Part of a small language model's weights.
Size: width 128, 6 heads of 32 (3 for keys and values), vocabulary 4096.
Architecture: RMSNorm before each block, rotary positions, biases.
Training: a variant of SOAP for these matrices, 109M tokens, 3321 steps.
Each number is 200 + 30 x the weight over its row's rms, rounded and kept within 0 to 999. Layers, rows and columns count from 0. The size before them is the row's rms in percent of the matrix's.

# layer 12 attention query, 192x128, rms 0.155, rows 72-95,103-127, columns 64-127
093,155,176,191,223,189,224,236,205,214,233,156,133,180,165,211,232,226,200,219,140,200,147,159,208,209,241,196,162,204,238,236,179,188,208,162,227,208,220,150,235,235,168,179,196,178,140,214,234,213,241,207,152,187,229,214,193,204,178,210,155,154,216,207,195
103,200,220,207,176,175,210,241,230,202,190,197,215,225,231,186,192,226,200,178,225,229,124,202,209,251,188,208,173,215,251,192,203,220,174,299,196,173,191,202,177,214,262,207,181,155,139,209,220,161,130,201,178,166,194,192,187,194,242,177,150,200,257,210,201
103,200,235,163,224,173,190,234,204,172,209,197,204,213,203,192,172,199,181,231,225,252,178,197,165,141,147,224,180,248,184,292,189,151,237,200,193,174,187,188,252,225,154,233,203,249,246,174,179,207,131,191,164,239,181,209,220,182,253,147,199,200,213,231,205
128,190,219,201,173,233,216,183,193,180,241,142,169,126,196,191,182,246,175,237,202,207,208,208,220,224,215,201,223,209,242,198,158,189,149,261,226,171,157,180,207,136,174,228,231,182,191,196,252,221,206,156,193,188,232,233,252,210,174,214,157,195,215,204,178
118,245,257,165,230,213,201,197,229,169,177,189,139,231,142,182,218,165,159,201,232,201,186,206,215,215,209,202,246,147,169,239,219,188,228,139,149,199,146,201,219,181,239,187,208,185,168,187,205,173,225,232,174,222,240,214,150,158,204,140,184,215,138,175,268
111,206,195,233,185,176,192,161,197,212,240,183,177,190,183,151,262,210,198,181,252,185,181,228,212,193,198,206,250,226,185,161,201,213,232,170,162,193,160,267,231,232,190,199,211,221,273,230,203,214,238,173,199,235,175,178,211,201,158,189,191,140,204,176,203
112,160,144,197,209,169,150,162,199,225,186,248,212,228,229,201,223,230,191,255,207,221,200,155,141,186,183,257,237,172,206,232,205,206,186,225,221,177,177,150,206,246,191,183,227,187,179,223,207,264,160,171,230,149,183,182,188,211,208,217,244,189,174,167,239
112,212,217,174,181,267,154,193,212,219,215,175,191,190,216,176,118,241,191,223,219,248,231,204,229,265,228,167,237,189,230,185,211,165,181,221,174,209,147,182,234,205,228,192,216,213,231,200,248,188,191,202,194,189,225,244,173,155,194,242,166,217,223,175,140
076,154,217,237,191,181,175,194,180,211,199,224,225,125,174,200,219,159,208,203,200,234,195,160,222,165,207,216,214,190,184,230,247,230,213,148,234,250,169,215,250,218,203,247,251,197,268,257,187,231,256,173,209,217,194,207,129,177,202,220,223,232,212,252,201
074,167,207,184,129,107,162,166,234,219,205,212,205,184,204,167,169,222,172,185,171,198,190,178,220,182,190,177,190,225,196,226,167,176,282,229,222,231,246,189,198,214,193,180,188,171,158,244,235,160,201,285,242,200,224,195,191,236,160,147,188,202,196,210,216
084,225,199,187,174,200,196,200,129,207,215,179,131,168,210,155,177,242,185,172,187,217,184,198,172,211,189,198,196,284,213,184,265,204,236,144,147,194,179,213,218,169,188,213,209,200,185,210,208,164,248,215,232,207,176,180,273,169,158,159,249,214,189,173,231
099,206,188,226,216,244,193,238,219,172,205,231,240,206,247,237,246,178,237,186,159,187,211,204,214,171,222,208,210,216,158,225,174,199,228,200,109,146,241,177,206,220,179,254,244,175,138,203,244,171,220,207,181,182,186,222,178,194,200,241,208,188,246,263,191
083,234,244,159,211,196,199,179,185,151,198,223,198,137,228,172,190,212,220,227,217,158,145,188,185,158,198,187,239,188,181,254,223,130,206,205,199,225,192,204,166,213,218,218,212,197,212,176,254,210,180,183,233,190,201,202,175,240,203,149,203,213,175,250,176
100,213,183,217,151,191,208,155,159,202,234,153,225,256,180,209,202,215,215,162,290,246,141,201,147,241,221,209,212,172,197,166,176,254,229,225,219,159,201,215,205,192,228,179,190,218,169,179,113,172,188,161,145,170,173,211,152,197,203,216,153,151,224,188,196
091,210,266,228,197,241,199,207,214,238,239,182,231,209,165,226,167,165,192,167,196,151,225,216,224,186,203,199,153,231,251,164,196,145,175,231,200,267,167,199,212,244,180,254,205,257,216,166,220,188,202,186,242,193,196,175,210,153,182,249,238,231,194,228,243
100,242,192,159,221,189,183,211,242,205,194,254,128,181,242,203,152,223,176,223,218,180,208,224,217,199,214,255,211,281,207,210,182,134,224,202,185,187,213,180,170,137,190,173,162,239,240,208,255,187,173,250,218,231,212,212,206,237,210,162,184,235,225,166,224
122,185,174,172,134,195,251,193,190,206,195,200,200,217,166,204,214,205,231,202,162,228,230,177,201,244,185,234,211,174,171,220,181,234,222,217,181,206,201,200,211,185,195,180,175,200,177,216,189,180,166,241,145,176,165,251,158,190,205,200,219,162,259,232,211
114,232,201,286,245,155,222,159,231,189,170,198,235,216,220,246,231,143,223,205,202,149,201,202,152,219,230,200,221,178,158,210,163,221,186,197,213,198,202,181,176,231,200,210,223,193,217,152,184,223,203,191,258,196,241,195,152,199,223,206,189,223,182,149,216
111,286,193,217,124,223,202,188,168,217,254,208,164,239,251,206,151,174,169,167,192,219,196,216,177,168,246,192,254,152,120,192,194,168,199,170,209,218,192,165,183,219,140,165,174,191,267,216,175,173,167,220,195,191,225,198,183,224,232,180,203,159,136,223,192
127,170,188,163,212,175,177,214,187,179,223,223,179,263,241,235,224,185,210,214,175,166,130,197,239,201,194,163,218,228,263,257,186,218,143,159,186,185,182,232,215,226,202,210,226,130,166,245,187,216,186,161,183,167,235,120,211,228,208,251,203,171,176,176,162
109,221,271,160,185,202,220,213,186,200,186,173,175,218,212,199,196,201,157,223,150,202,152,237,216,223,218,220,158,179,202,229,217,168,262,178,173,227,214,251,288,162,258,215,193,195,202,195,153,119,218,195,180,189,209,188,235,209,192,138,220,202,214,256,248
111,179,174,233,205,180,209,185,240,211,219,167,208,161,201,191,171,153,157,182,139,228,210,242,234,262,236,231,237,196,196,176,177,227,163,196,196,216,231,217,175,198,239,227,213,205,209,210,188,208,223,274,225,217,179,188,211,184,251,204,192,239,258,210,172
111,210,186,216,136,230,229,160,175,155,190,187,195,203,194,220,188,146,160,205,194,169,177,237,190,169,194,114,191,241,199,175,140,145,203,215,217,206,229,215,181,242,234,209,202,165,192,202,206,186,191,205,233,198,227,230,161,223,217,227,220,189,174,211,190
118,220,149,152,177,121,198,163,163,254,191,228,204,249,198,180,265,173,128,206,218,195,178,205,195,198,209,188,213,244,170,194,189,270,190,193,163,196,175,176,236,156,173,172,176,169,146,237,244,188,231,204,154,242,242,191,202,198,172,183,211,195,253,223,271
090,159,147,281,199,167,200,185,216,160,243,145,176,195,167,183,220,145,184,137,207,129,231,257,187,171,181,212,236,148,148,252,224,201,234,181,200,191,227,181,212,227,180,167,182,160,243,197,172,217,230,199,238,211,181,233,198,189,210,156,168,192,245,152,220
091,176,180,236,181,224,212,231,198,181,175,186,168,224,197,202,175,149,241,226,210,188,202,197,175,182,204,182,222,188,168,212,196,182,154,157,160,176,205,198,198,226,265,215,165,220,181,277,213,237,207,241,183,187,226,192,216,176,164,180,187,148,238,177,238
095,158,194,198,136,174,180,226,177,184,198,222,261,218,259,220,245,229,210,251,223,192,224,188,133,206,218,217,156,216,211,231,190,203,178,250,230,212,196,190,221,185,203,231,225,173,203,212,203,168,173,199,172,212,254,242,153,200,211,179,199,194,243,151,185
101,180,201,232,198,205,210,200,196,194,168,221,204,179,189,267,158,170,207,141,221,216,247,218,216,180,189,232,240,191,192,201,152,187,198,257,243,170,215,216,151,283,175,174,154,217,202,207,192,217,180,181,140,242,221,213,202,232,202,178,211,196,167,240,182
112,179,204,193,224,202,217,236,187,160,237,215,210,179,206,203,214,149,169,243,181,202,253,240,199,220,226,222,214,154,177,170,126,209,149,247,250,179,206,165,224,205,162,237,263,177,223,217,164,178,206,205,147,194,182,176,225,218,173,265,231,184,168,167,163
113,193,211,237,229,195,218,209,158,121,190,190,198,250,182,189,174,192,208,272,204,183,218,188,188,203,224,178,208,137,188,183,220,158,223,175,206,203,208,150,213,184,245,175,183,199,171,270,206,210,202,191,197,238,216,191,155,192,165,195,225,189,175,189,211
104,114,266,164,174,170,180,209,164,203,187,215,223,204,162,152,220,201,212,203,212,151,202,200,189,228,236,193,140,228,222,214,218,203,181,196,220,204,218,210,212,151,142,227,237,221,250,182,182,237,202,216,176,249,176,175,193,155,194,238,172,211,283,185,207
109,119,190,198,209,235,223,173,164,223,178,212,209,230,181,208,207,256,183,225,187,175,255,147,198,267,155,254,224,201,235,208,194,223,182,179,218,163,175,145,185,251,221,217,234,165,245,198,201,196,178,156,225,221,178,209,161,213,223,195,194,186,217,154,160
111,244,211,127,160,146,193,215,193,255,239,222,222,176,233,201,144,182,214,182,148,184,231,183,168,209,220,156,195,184,147,141,215,172,234,210,156,218,201,245,187,221,176,217,186,227,245,194,187,231,193,224,152,228,191,218,141,151,183,177,180,278,198,196,171
100,162,213,134,174,220,236,259,205,237,206,203,212,159,159,190,231,215,171,184,179,195,209,157,211,226,181,194,138,144,148,209,170,161,214,243,162,150,181,169,146,217,223,203,200,176,228,211,187,207,179,194,232,209,213,208,213,271,269,201,290,178,178,176,227
098,196,209,210,150,223,180,205,163,159,208,192,233,188,168,183,195,196,182,195,222,223,183,149,157,172,248,228,194,228,238,208,252,180,218,230,218,240,237,187,208,160,240,143,228,207,255,170,212,217,245,146,267,178,186,182,211,172,199,179,226,203,155,188,209
102,180,177,150,210,186,230,191,243,180,198,209,220,165,221,187,193,170,186,191,181,214,240,224,154,159,199,176,259,171,182,248,218,205,187,198,215,224,227,242,198,188,187,200,207,186,240,179,234,237,214,168,128,180,166,222,200,183,153,143,213,218,166,123,190
089,226,167,214,222,164,204,196,225,178,190,187,243,194,144,242,280,200,190,215,206,164,250,213,188,230,231,191,202,176,165,218,160,217,203,225,246,180,205,191,219,214,221,163,195,215,213,263,191,227,178,148,143,214,250,244,198,195,200,190,189,237,177,212,204
078,193,240,229,232,157,156,197,254,243,219,241,177,150,127,203,191,249,173,188,160,183,186,165,148,198,196,222,197,217,222,246,229,214,232,232,166,246,201,181,175,204,163,179,150,158,198,250,235,209,205,199,196,174,210,183,208,213,174,157,198,266,203,212,196
076,254,191,208,196,217,263,220,168,268,238,247,191,207,220,202,177,140,198,245,207,186,241,266,196,213,218,150,165,206,213,227,215,192,196,204,213,232,185,146,207,202,221,197,158,220,238,217,179,193,241,258,225,242,210,225,205,165,258,256,157,152,218,193,215
084,220,241,221,230,161,150,210,226,166,177,186,204,199,197,241,194,240,223,193,166,146,208,173,196,214,198,193,182,183,191,159,185,208,153,218,239,182,243,243,123,208,185,251,154,172,189,148,210,226,163,217,247,209,247,194,184,180,225,220,178,198,184,209,166
107,194,186,168,219,222,196,185,159,222,180,212,154,198,226,170,221,179,144,209,230,250,201,212,225,176,203,228,244,178,216,224,206,203,246,167,211,251,224,195,173,147,183,172,163,207,223,225,91,158,203,217,184,179,123,161,231,209,192,223,209,176,215,156,140
096,202,178,135,182,170,220,246,188,158,254,173,197,186,214,177,185,121,179,173,191,212,226,235,213,180,212,205,212,185,180,188,168,168,160,228,178,246,210,186,150,186,218,189,192,124,208,238,221,160,158,233,219,200,217,231,182,164,238,217,177,208,223,216,197
103,207,148,227,202,144,162,194,204,232,190,261,187,242,191,194,206,213,214,237,190,207,187,239,199,158,190,176,231,212,198,199,203,210,187,178,182,173,170,201,199,243,184,184,298,202,220,186,163,216,209,180,196,226,215,159,175,219,199,211,231,188,116,196,150
117,144,220,159,191,190,194,186,157,210,215,246,175,255,164,217,160,203,139,186,188,183,246,178,225,219,197,193,184,210,169,181,174,235,187,140,201,201,134,182,187,178,246,162,216,190,208,176,225,209,174,215,189,202,239,138,160,141,239,189,208,140,183,202,207
116,226,139,232,228,268,167,209,179,232,245,179,156,213,235,202,215,188,259,206,214,157,181,209,154,163,268,179,220,211,213,245,227,175,205,160,221,199,256,222,178,206,114,220,182,229,214,211,166,175,212,181,243,168,200,185,195,246,245,196,206,172,146,161,182
113,217,262,174,185,197,260,158,196,236,181,238,189,268,183,256,195,202,173,150,198,184,201,208,162,219,223,143,175,210,187,243,173,214,188,205,204,169,209,245,208,224,237,137,239,204,161,162,163,214,210,168,198,173,150,150,205,222,189,197,192,202,222,204,227
119,213,152,136,159,211,196,195,231,225,213,236,154,191,171,180,167,219,196,231,193,214,135,220,187,223,220,180,191,206,206,188,184,193,210,189,238,171,209,206,193,196,186,192,189,205,234,245,196,169,216,268,210,168,220,224,235,200,158,197,180,201,220,241,149
108,207,203,168,157,219,236,240,216,187,207,189,213,220,212,235,187,181,207,149,227,192,202,211,212,196,183,141,194,199,229,193,177,273,213,264,185,165,190,185,156,278,230,211,209,215,201,191,188,176,218,139,228,225,188,197,166,221,208,249,237,187,211,225,144
096,204,182,210,155,178,181,186,165,229,210,225,158,181,183,169,184,182,159,142,145,144,177,193,201,165,209,176,219,193,152,170,199,261,215,145,200,195,240,270,187,213,219,180,172,210,209,190,221,172,280,262,172,223,238,193,195,221,183,200,186,239,143,247,205
# layer 12 attention key, 96x128, rms 0.159, rows 39-63, columns 64-127
107,283,219,199,213,196,230,231,171,210,179,273,168,251,191,168,274,210,182,186,177,208,179,233,223,207,189,206,222,240,190,169,205,174,203,185,203,223,225,178,154,202,195,247,213,171,174,241,211,180,165,192,190,184,219,192,183,223,154,189,215,172,192,241,195
126,179,160,211,189,202,132,213,208,154,198,117,259,200,214,254,209,156,234,177,218,167,244,200,216,208,183,205,213,191,232,224,198,205,223,225,189,209,197,190,214,260,185,170,209,154,196,134,179,232,219,217,190,215,252,254,202,215,192,174,259,166,209,213,231
108,201,216,165,192,187,160,222,221,244,237,175,213,157,214,202,185,203,185,213,211,236,161,155,186,225,191,227,173,236,217,184,230,208,272,216,217,205,170,217,187,243,235,210,201,214,186,182,241,162,169,259,163,164,260,246,178,175,223,193,163,143,252,161,239
118,225,237,186,172,188,228,203,238,204,177,224,175,220,136,248,241,218,198,281,249,180,208,179,211,236,236,250,235,159,169,206,230,235,207,262,178,225,185,167,277,209,231,191,199,253,180,141,218,210,156,212,195,213,206,218,220,236,198,279,253,229,203,230,202
121,181,230,190,218,190,164,205,192,254,217,134,192,215,214,189,209,194,164,235,189,168,235,229,259,225,163,215,203,204,218,167,224,249,172,235,210,232,198,208,239,163,208,198,224,213,183,165,267,220,230,162,187,213,168,212,282,182,174,166,212,201,229,198,133
108,178,148,189,204,197,242,188,186,188,206,150,217,205,158,196,239,228,218,198,220,205,189,187,171,169,182,219,172,188,140,198,173,194,172,220,206,147,190,183,218,187,238,148,215,192,190,214,170,159,267,174,203,262,225,210,150,259,199,208,266,200,201,253,245
106,141,176,239,184,187,199,163,186,196,211,200,190,209,221,181,272,222,235,164,210,183,178,225,203,268,196,160,167,220,225,184,225,157,187,207,196,193,216,191,205,211,199,180,175,213,228,210,239,139,238,191,241,168,199,192,205,247,204,233,225,201,180,151,175
116,179,204,173,214,235,178,189,197,212,198,166,249,215,226,201,219,200,215,200,178,208,201,172,206,178,199,225,223,212,235,235,185,165,172,195,243,191,190,177,204,242,157,291,203,230,249,155,196,247,169,129,195,227,174,271,211,212,229,212,160,242,229,164,211
112,186,163,243,236,217,238,258,234,213,234,162,225,218,208,176,183,190,154,171,213,229,209,175,187,200,217,192,216,166,237,198,207,183,186,177,239,240,216,245,197,224,194,194,200,215,220,207,204,214,204,202,150,195,132,231,224,197,178,194,206,238,230,221,201
066,200,179,221,153,150,191,234,165,204,176,243,235,275,210,199,195,174,156,186,171,170,213,153,121,171,188,229,168,165,175,211,150,198,223,199,181,224,201,206,153,190,184,198,223,179,189,168,222,202,193,207,249,223,205,202,210,252,175,198,181,224,215,182,202
065,202,242,157,154,170,155,163,258,197,192,205,227,199,187,227,224,229,147,144,232,188,165,162,241,172,188,250,178,166,196,240,180,252,197,201,223,230,199,176,178,245,235,254,190,200,185,260,200,209,221,175,179,140,211,209,226,196,258,221,194,229,224,218,204
083,191,209,181,178,209,228,254,209,196,200,209,171,173,240,206,240,256,190,187,173,129,153,200,260,221,215,226,214,199,191,214,209,209,180,207,229,189,183,175,203,220,173,203,220,244,174,211,235,184,237,263,274,189,204,181,192,161,178,182,245,253,189,195,148
083,180,226,230,179,132,177,191,177,144,218,199,248,183,238,191,153,178,207,164,200,212,215,239,192,160,204,219,212,213,215,216,211,212,246,153,137,155,175,192,199,203,215,205,186,203,186,184,195,235,248,204,176,191,168,234,182,177,191,192,203,215,166,180,199
082,195,198,193,195,172,227,210,238,180,196,228,231,170,204,209,211,272,220,178,173,221,251,224,234,160,160,249,232,202,169,224,242,182,204,229,218,222,233,198,189,177,224,192,223,239,208,183,189,176,184,221,162,251,186,206,206,176,154,177,198,235,209,157,224
090,213,179,216,262,209,166,143,256,226,223,183,157,188,200,198,201,201,179,185,208,168,235,199,222,220,158,188,224,162,223,194,187,214,267,188,177,203,188,163,231,275,213,242,206,181,192,217,237,206,244,185,246,211,245,187,218,198,282,185,163,175,197,170,218
096,193,232,162,219,205,274,192,225,218,171,189,164,178,143,158,257,211,215,190,182,221,165,224,209,185,149,211,232,178,197,170,201,215,169,151,201,202,162,184,189,162,209,184,189,179,214,179,185,168,171,225,238,212,156,237,160,146,224,203,167,246,195,209,183
084,239,218,192,214,199,208,205,189,174,206,197,167,176,235,221,226,175,166,229,176,139,146,199,236,205,218,189,211,257,184,203,194,195,238,159,217,193,170,217,169,147,206,229,164,239,175,249,211,227,173,189,202,215,168,205,250,215,209,204,148,188,167,186,175
105,188,198,175,198,267,207,224,201,220,217,228,172,175,228,249,213,203,162,199,172,164,196,210,184,180,220,171,181,133,219,254,207,208,223,187,194,251,209,244,175,237,171,211,176,189,240,203,193,266,239,173,150,251,202,213,206,212,173,220,194,244,218,268,179
106,249,194,260,151,180,187,175,253,216,214,191,212,136,215,227,189,186,186,192,219,191,165,179,231,220,186,227,190,233,235,171,154,140,185,166,248,144,201,188,227,195,196,178,176,249,179,206,193,189,211,175,231,222,178,184,208,135,177,172,176,235,167,259,178
103,175,151,215,231,173,234,162,177,166,249,181,214,234,238,209,233,219,179,203,220,180,160,226,192,223,244,153,230,218,193,247,193,219,204,247,208,229,171,217,139,211,176,210,153,179,233,183,228,204,180,154,176,167,157,148,211,223,239,176,192,161,182,206,251
118,197,146,189,198,206,176,245,202,225,208,251,158,190,213,220,241,165,211,263,203,203,186,167,160,198,248,221,159,177,225,254,204,197,194,193,265,195,202,195,188,271,147,198,243,177,219,167,144,225,227,145,241,225,149,174,177,220,172,239,195,210,154,174,166
113,239,234,156,188,215,234,161,198,229,183,225,166,231,227,218,165,232,204,134,142,173,151,215,197,267,239,224,234,260,172,239,232,181,179,112,185,209,196,200,220,192,204,226,227,176,203,226,222,215,251,220,179,202,185,147,229,152,157,143,198,153,180,176,239
109,190,128,157,163,163,215,177,189,221,205,145,179,186,155,208,180,163,211,202,160,205,199,190,240,227,226,175,214,141,176,179,170,202,241,195,185,211,219,191,239,192,200,184,182,221,220,166,216,148,212,227,186,160,218,178,194,219,173,188,176,219,240,185,120
105,218,243,224,213,198,195,203,274,198,208,235,213,173,218,226,224,167,155,168,213,194,181,173,181,229,196,191,182,224,200,195,219,181,259,206,176,183,215,199,202,212,213,174,174,185,197,210,188,177,241,154,229,214,189,183,230,234,203,259,224,116,179,205,138
121,206,212,172,203,204,182,209,182,170,186,257,185,210,183,182,261,190,213,178,179,182,135,243,235,190,255,190,248,214,199,166,243,156,196,179,240,239,226,197,223,199,198,202,191,204,217,221,202,181,252,253,180,229,191,158,192,226,209,256,223,218,177,223,217
# layer 12 attention value, 96x128, rms 0.215, rows 32-43, columns 64-127
083,167,214,246,162,251,171,179,177,154,221,232,173,169,151,199,257,168,215,235,188,243,230,133,243,175,208,211,186,157,262,170,175,216,190,265,225,185,159,226,228,192,202,210,191,206,144,210,204,215,161,187,198,174,189,187,216,232,172,164,202,194,213,165,212
079,191,249,163,243,243,193,218,229,240,139,189,219,200,203,190,239,231,265,191,145,246,204,194,196,205,196,240,197,200,183,225,201,223,198,235,247,281,205,218,180,186,188,225,209,212,231,201,139,192,148,204,206,188,162,199,205,210,235,266,228,218,158,188,223
088,219,218,213,260,229,245,131,196,224,180,193,196,191,131,221,185,186,214,235,189,234,183,185,160,208,193,217,189,123,177,176,195,204,170,250,154,236,233,161,254,184,202,214,183,160,238,215,194,195,182,226,179,214,198,233,169,268,213,210,165,235,187,194,216
084,194,155,200,222,169,188,198,198,153,222,207,224,221,212,233,195,193,182,196,189,206,220,162,209,207,219,151,144,214,221,142,134,153,247,151,193,224,204,225,259,197,211,203,208,190,170,247,128,185,148,234,206,243,185,225,175,212,185,179,183,184,222,251,201
082,207,182,153,159,188,218,212,134,222,178,220,223,213,160,213,122,251,197,270,210,218,185,247,182,224,219,160,164,206,198,184,226,237,196,248,161,147,244,183,180,225,215,190,190,268,167,184,204,204,195,193,163,161,198,208,160,209,171,192,189,209,155,194,250
087,193,196,201,203,209,177,180,252,199,183,256,200,229,193,195,243,212,205,115,238,164,179,260,261,168,184,203,227,240,213,213,198,222,219,199,168,230,179,210,288,207,234,204,185,204,226,197,165,180,244,223,165,208,186,230,166,228,160,227,207,213,238,234,215
089,187,221,218,153,211,180,151,248,224,226,225,207,158,185,230,196,220,140,181,161,207,254,215,194,178,155,181,126,179,208,166,162,191,218,207,182,173,243,189,184,202,240,173,192,211,166,251,203,225,217,212,166,182,174,221,185,218,174,220,223,190,172,228,188
080,200,270,210,163,222,190,212,213,238,221,163,252,232,154,192,174,201,194,209,217,229,251,189,279,170,197,218,184,196,199,225,216,203,180,211,179,264,199,159,254,223,242,233,203,189,199,199,202,212,239,187,184,133,180,201,182,233,142,209,200,192,228,202,175
079,214,197,201,242,243,212,237,147,218,127,167,241,193,235,176,214,205,186,192,205,147,128,184,207,191,212,199,169,210,207,227,191,126,213,203,190,176,253,251,254,230,228,211,235,236,236,172,183,208,191,235,217,190,189,235,164,269,179,209,199,183,244,187,209
084,181,240,160,228,182,207,253,202,207,193,227,176,203,188,214,257,170,217,195,170,254,166,191,224,208,174,216,187,221,125,254,146,214,191,203,186,216,181,189,184,230,209,266,154,224,184,184,165,185,216,218,195,148,236,210,210,235,248,249,175,164,237,163,204
089,229,174,166,211,205,158,165,173,214,158,210,186,222,161,180,206,238,223,230,245,206,254,211,236,162,205,213,237,158,191,189,183,193,232,173,174,206,167,179,187,206,225,155,187,194,205,164,192,258,213,194,193,203,179,277,180,210,199,250,219,140,192,170,186
089,153,190,218,201,175,211,227,171,158,213,173,195,173,247,150,220,287,209,234,186,174,260,225,210,170,166,188,202,246,204,189,279,213,174,210,139,213,169,187,180,202,258,198,190,240,188,160,197,184,207,219,221,148,256,148,174,223,222,233,228,193,212,206,197
# layer 12 attention output (transposed), 192x128, rms 0.185, rows 64-75,96-106, columns 64-127
095,248,215,158,204,225,208,189,233,204,187,232,215,173,215,172,155,206,156,188,178,175,181,227,228,191,207,158,183,192,163,214,142,177,264,223,140,164,228,249,202,133,197,147,164,210,169,248,212,187,199,221,209,178,231,183,210,246,171,209,168,216,190,244,219
108,174,280,218,185,182,231,183,218,204,210,198,197,184,195,176,181,200,151,174,188,192,183,175,196,104,242,194,214,184,183,180,205,171,160,190,211,149,199,183,183,260,274,175,198,167,196,193,208,186,215,170,249,155,224,221,171,186,222,136,164,202,154,227,255
094,190,220,206,247,186,189,220,223,163,167,216,162,168,184,188,252,193,163,201,140,166,237,204,205,220,169,184,200,209,220,180,148,181,176,162,202,168,175,215,209,206,211,145,187,134,193,187,213,232,228,125,211,272,206,124,190,199,228,194,202,194,239,224,223
097,176,176,243,227,195,212,219,200,172,199,199,226,175,248,224,224,191,235,236,226,196,194,227,263,223,160,252,192,215,185,253,162,246,159,229,153,145,201,150,167,142,196,243,198,195,189,215,195,200,204,174,184,159,162,133,174,217,154,214,174,239,216,162,225
099,234,173,215,214,229,226,231,211,192,224,172,172,273,201,229,219,186,197,193,222,174,199,186,152,209,216,208,205,156,223,267,209,243,210,206,217,175,144,178,255,268,125,165,190,197,162,264,219,156,203,174,213,226,166,150,219,187,204,200,166,208,223,216,205
102,223,181,160,181,205,219,204,220,193,182,213,216,186,228,219,250,248,204,222,261,190,155,142,187,155,188,189,187,208,190,213,225,164,229,203,173,210,232,184,158,254,201,195,161,186,210,174,158,205,163,197,183,147,171,187,171,150,173,193,194,181,171,210,206
100,230,196,201,230,148,226,222,234,176,181,180,209,210,220,206,272,179,179,203,209,196,199,182,263,197,195,166,238,212,153,258,227,176,194,217,186,206,187,213,218,251,204,195,221,173,194,238,171,176,179,153,163,209,184,179,197,228,188,189,197,223,213,169,266
097,213,128,162,171,172,188,207,196,196,200,199,195,190,166,183,222,177,185,179,160,167,182,214,187,170,170,192,188,196,203,219,182,219,222,221,236,279,264,209,227,255,214,161,231,142,155,187,189,210,198,202,170,233,231,212,168,226,196,213,255,201,183,196,251
092,236,148,195,154,238,183,239,201,153,205,229,181,178,206,208,201,181,230,208,159,253,182,232,208,162,211,201,272,160,238,174,232,229,138,248,247,216,214,196,236,196,198,223,214,167,188,198,162,182,224,115,210,149,206,165,237,177,201,243,197,224,195,156,219
102,232,187,252,201,141,200,162,182,225,139,174,226,151,250,162,216,177,178,157,255,230,170,218,173,191,232,190,198,180,224,155,143,190,189,173,173,193,175,241,159,253,236,233,187,211,202,199,150,217,166,224,188,163,161,189,202,183,226,182,194,194,159,218,223
092,202,190,159,273,144,203,247,217,184,195,224,205,240,179,175,199,211,228,184,197,211,193,178,263,224,162,171,236,245,184,193,187,233,204,216,198,140,238,208,219,195,205,219,195,215,181,246,193,127,204,193,176,236,222,212,200,185,170,188,201,157,197,224,222
097,209,202,194,186,171,215,143,175,244,225,240,152,211,148,214,179,208,167,206,215,186,125,213,160,204,211,168,214,202,176,225,215,199,213,190,202,178,181,200,219,202,179,227,168,160,236,179,175,190,230,183,150,191,196,201,133,178,181,182,178,281,193,163,181
086,242,165,236,245,201,192,249,186,229,194,188,190,214,190,227,169,177,171,180,203,228,177,200,233,176,241,217,170,234,197,182,235,197,182,132,231,193,183,202,164,187,198,216,211,182,223,138,174,189,277,206,232,230,224,210,199,137,222,226,215,224,197,230,202
082,186,152,180,199,207,221,205,190,226,206,143,193,211,203,240,166,194,168,124,164,156,221,196,205,273,233,177,211,217,200,138,225,220,274,178,174,200,186,177,243,198,157,203,162,213,195,168,146,181,236,211,180,198,187,220,233,216,167,164,201,181,180,192,182
085,226,220,191,190,202,216,199,177,191,238,228,189,191,195,241,230,317,224,193,207,142,161,239,193,236,257,172,193,243,225,257,227,205,161,170,153,189,185,221,254,195,206,176,208,208,155,170,203,170,162,225,223,214,201,188,196,215,161,208,228,197,186,257,206
085,242,230,226,180,194,157,224,196,263,205,252,183,179,206,160,203,210,192,179,215,176,198,258,203,172,236,195,206,209,176,135,215,204,212,170,279,255,178,235,203,198,190,173,215,213,156,175,279,210,210,228,148,179,229,231,165,219,202,223,197,225,153,137,173
077,183,170,206,219,221,184,200,204,190,164,196,203,173,245,110,240,202,246,158,187,231,215,160,236,212,193,228,214,184,158,202,190,208,235,216,191,203,257,197,196,128,213,222,206,205,246,165,239,233,176,176,220,217,207,198,225,161,222,188,249,241,161,225,187
078,204,194,197,237,203,194,221,138,138,243,187,213,162,222,228,176,160,162,197,177,179,265,165,232,251,207,171,169,203,171,182,168,201,187,228,244,128,227,222,226,212,178,163,244,193,175,164,228,256,205,154,202,211,211,210,239,198,204,242,257,244,140,187,157
093,164,187,142,210,243,248,197,150,186,225,227,232,217,177,185,196,182,214,242,235,187,224,224,189,196,228,196,212,202,242,150,238,207,169,215,206,217,166,158,208,135,164,208,169,230,216,213,229,167,220,235,209,179,169,195,212,209,234,209,137,173,216,189,192
073,226,255,179,220,220,208,222,164,184,216,229,167,199,213,213,165,202,173,235,246,228,222,199,192,220,245,194,197,202,150,240,265,137,240,169,183,174,187,212,149,186,166,195,223,245,254,199,150,147,218,209,186,256,170,179,198,155,177,170,129,204,206,251,184
090,235,246,197,271,148,180,167,219,251,228,229,197,229,189,178,178,198,198,197,248,175,202,167,202,172,177,235,183,202,164,231,187,225,264,195,137,190,201,208,178,199,223,207,203,208,167,236,176,183,177,286,193,192,148,232,163,203,190,197,200,203,172,239,166
075,172,238,204,194,197,220,179,217,234,165,214,178,228,165,175,188,231,174,199,180,139,222,248,266,213,184,216,219,239,182,177,216,197,217,173,206,221,158,222,205,200,240,207,173,187,195,186,198,181,209,231,233,238,208,221,229,177,182,193,213,169,178,220,187
096,166,232,241,210,245,214,206,184,184,251,170,170,192,188,248,172,234,225,273,207,199,186,211,149,232,214,169,192,214,248,190,255,156,190,210,226,272,235,227,176,259,261,225,176,219,187,172,219,226,183,224,201,194,182,191,211,215,212,158,189,164,185,189,219